{
  "n_layer": 14,
  "d_model": 256,
  "activation": "swiglu",
  "norm": "rmsnorm",
  "init_std_qkv": 0.0299,
  "lr": 0.00615,
  "schedule": "wsd",
  "batch_tokens": 32768,
  "doc_mask": true
}
Each number is 500 + 50 x the weight over its row's rms, rounded and kept within 0 to 999. Layers, rows and columns count from 0. Numbers have three digits each. The size before them is the row's rms in percent of the matrix's.

# layer 2 MLP gate, 704x256, rms 0.0429, rows 66-73, columns 128-255
093:484473512506451462527449383592465512540535632426490535529530466507560514449515527553497484551555485438514486399487477478449616471527560520408559568647556594488507524426477535517502454522460434546465545484507568499522516517482469469434531547583515463505514533466522423501496484386487561560482490494512528540450498421462569506475566486390410553479528474502536443485434471599427527513527
090:507490486523440423466428444603457512581501479452490488516478486433518458496497535457470543519465515460434476493482394551498424515575590423556491460506562447464504553569536538523491548439449498513461559544507519494599652536520510466598501518480389502564551485510611602515411479488585523474471457572571549545569510421413503612376513518558532456489538565474438390453439522516536532460536
085:472404369495496437510489471562557489531510523494421468475477365421574480556558541457440461564500507602478497505489403456491576502513509560448533552469514463555515490473480476455503535548537491445552500533542473445449544465519459542517535518538570467523537537502545505465563475485537599379449453569556482440493537576537544426582391486489464498500474527443381533506527474518403520544418
097:516494470471560521550516541460567551469445599487537528483471491467559426526468503479423428490585574461511481510493452558522477524556432479437478483446556520568530469452531475532446511501473473412499535543460435455620454559476521526515461527530527515531433504578504612504452560474537560520616462503539513449434525453453467505483552417620569526528480506518310486507570478395460496582463
103:554527550493435497554453424420506466494545472476584489486571398527458599456508422419529498441465504491561580535444518468517443586477440443557440429554428483469483472518556573524515570520541449470517499479479499566471470488390614482542435542423516486534426609523397481438578476511444486426414502498504429464540477465589442477504492494550515404568460564443405479546507447467471536481559
082:537501385446437545478426518505490581483591466574480515497500517518533525462527551484512529481425521449503565472501462542478533473524504484545500409416418508436568537641476506534550478440495426480425455512361353457467529578401482547536506479513457567470460377455406607570562528530518589481481507542522447486401530510537460581446493450480533401489521452456429464545488481441472504481452
086:541593496526510507543500537564446521481517375513381455506551496500476502408449530539487514544496481465550456599511491466451543340581441515456504519465562469535440492516445572489494503484462498484379519539408498609408454525519586516504458461493546471537471533533534507471559549467510501588480521518548501481568495539501528474498543453574521530478475486527493562414527452458425597436558
078:565547570483485528513436495563483431383492514492413531486507470532522591491612520426475451479369544476566517532491425555454578428462584482500617494476523534483515559528585507489549485530458465499455508570567550543538583487499546436489500449555535515569508433615484416481475481507539509558433511443419518458462459542474490514553486452383496502479584491616525445457550469593425503427494
# layer 2 MLP up, 704x256, rms 0.0427, rows 66-72, columns 128-255
091:526438543479562452541510450408454500487583433565580496483511476476519489484481524478547461458466488452622589506523541526462428480538541490421595600549480585472546453527492541481489497450546565477469595489521507459427530546474448442485487507602510611498511546533495487493511547537527516527515534510404485422429490475596491520512519466476387466472566450509666438446422497487375482482468
091:549528483474524409458431410457497520457479441474577557518553513427481459471438505476568451524536459477548397580553559509492515425480500447512519503511446476452569473518473531437590525522505544564442506536478570496517479466463474498560537578508497512518466536535569550432557468426495533507517473427485599457569506586547488538527433455580547463464568480439431475594405493452557531500610
083:493545479587390431642489584477533521479534551492554436582475501514573439567543498499458581574415555453584506398527421493548500500488534541419492479532560492418501564606592506437402539520576547481584377534531459554504453557514466531520550432461445517522554493573488535500493525534484490522518410598500372441481654562436502385396495408517548518521548456395453481509525463469460535531543
097:451515485375561500532581524463523499491505533528475515504553508482469452473435470474476509596496533454543512462585443500540420468526541499466656472419547493529510478473526500612465489492480466537503529560397469459573575558513489581543477472488559443491475512498514413502451532438496461475608585431553398504494482454478559566515516506609512546560472516490391447501552532456447559396478
100:388505585541475545560508439555562544462478488568510481548500521515561471524560484548449529519515488579480483483535533486535646553400499462567467478536568523393430441507528520539461526449503531506529478473567391586476441513483535476460431453493608578515523416490410445497529432508482544452460520481485417470584545429449522382465542559532499484558522525584477446455494513455546571568551
084:502460530518512451490457580504491518509478465528468488643394445497539508494431495553370584477461424516473560418528566521502497463536585541444467654455554482488492405509447589410468469530529630390517500572548518532462467429556534502435474518525421471498537463510531572558488558595545476581467516505526468478505514632504507461550500515487533550477528486479427430478509551423511582499444
079:557507579460429480499446526510548425466603458481493522580438496499548493522567482523485515457528522388515641514545490519581567484474549488512476438456500417446610548478573407523458513452444526485404423473548438447496564421537494482508463542413411531455542475516553559499584528589557483538535423440497487506502501511522508583551476475529629406448486540471548472406439513487465469476536
# layer 2 MLP down (transposed), 704x256, rms 0.0427, rows 66-72, columns 128-255
097:504509609499549465526527468398624572583530493580523552470477463440607568526500507450535469440423488411545554406622425591440431502577472515504573538517596553471502478494530498486475472569537534463505533435546396412514478517588445510529483411548564562422456476517505480512416486483535544539476457582401487468519506508516529530553497489450480491487451496540541429470467497532503527500515
090:504486494464440553473514524463571503478462417459456559523515517534456501455417554522507607477486502506456563499469503595594468546515532479567504592469557530498318576433453476532565502537520504407440480444491456436508500558489454516562511447510369579536458543499477570500536522518560545476471366515553486462526471461504586542480526540513468540462584500575447403575548463436565560546536
090:453568498429470454533491527527549473496511474530526458465492458493561462429545494490485506551379436480475547477524547464485606501570464526431519477444476495401493511511498512459422583477506445504538433519507443525557455555423433556525573483450478464531460526537475502493409520500439555497488427538536431536447616536484528434518395388405518463484525475415488391474530505389470528562441
099:471474472457529512506518477529507438601553483536501493517459510462427357426559521563513467550499544455493533445553437530493425525504490476490494519512585508544436503481556524512513381549509484574448428501563467536471543504494449491494446520443438495408440448387563509443532471469492538495563515487535485533520439587535460460430409562602439500524532449564436476512532516534549521394437
104:503405462539457504511506527553473567483447432507555543461473466551552631475496435494506480525442498570524545467508527573419516566456542419533443400538531519374454385509558513495433477524545553476462533495527408580467510629441505437554423460546529514549457594456429463412552445464545539498490581509378450485522486452550474442492450470480526575589534540536495410546504512502500471486534
081:527448592515514476468393494514515476498394494495539460593467465490505556521502480497517667463482448481475438445525570493507542513535486555445489536560662392496412461478531514496553511540501630476495521578600511524526463407559554504441470473471481455476548452544543506511537546571501449533535532507549503443537505533499511411524571554496585524446608477509459499484516503409505551522511
082:504517504407509580539492427523592436581467515528450512497501427472491500467522449515430491496569560509573470444459612502530441567538524634513488469441541570549440514511382482498580440468493491547536529473419489490537443538516507532628544507450494574437473507504470586463459490501524381454430509589396450406469575515368526517536509476553508435435458511475537470555471485449496473546515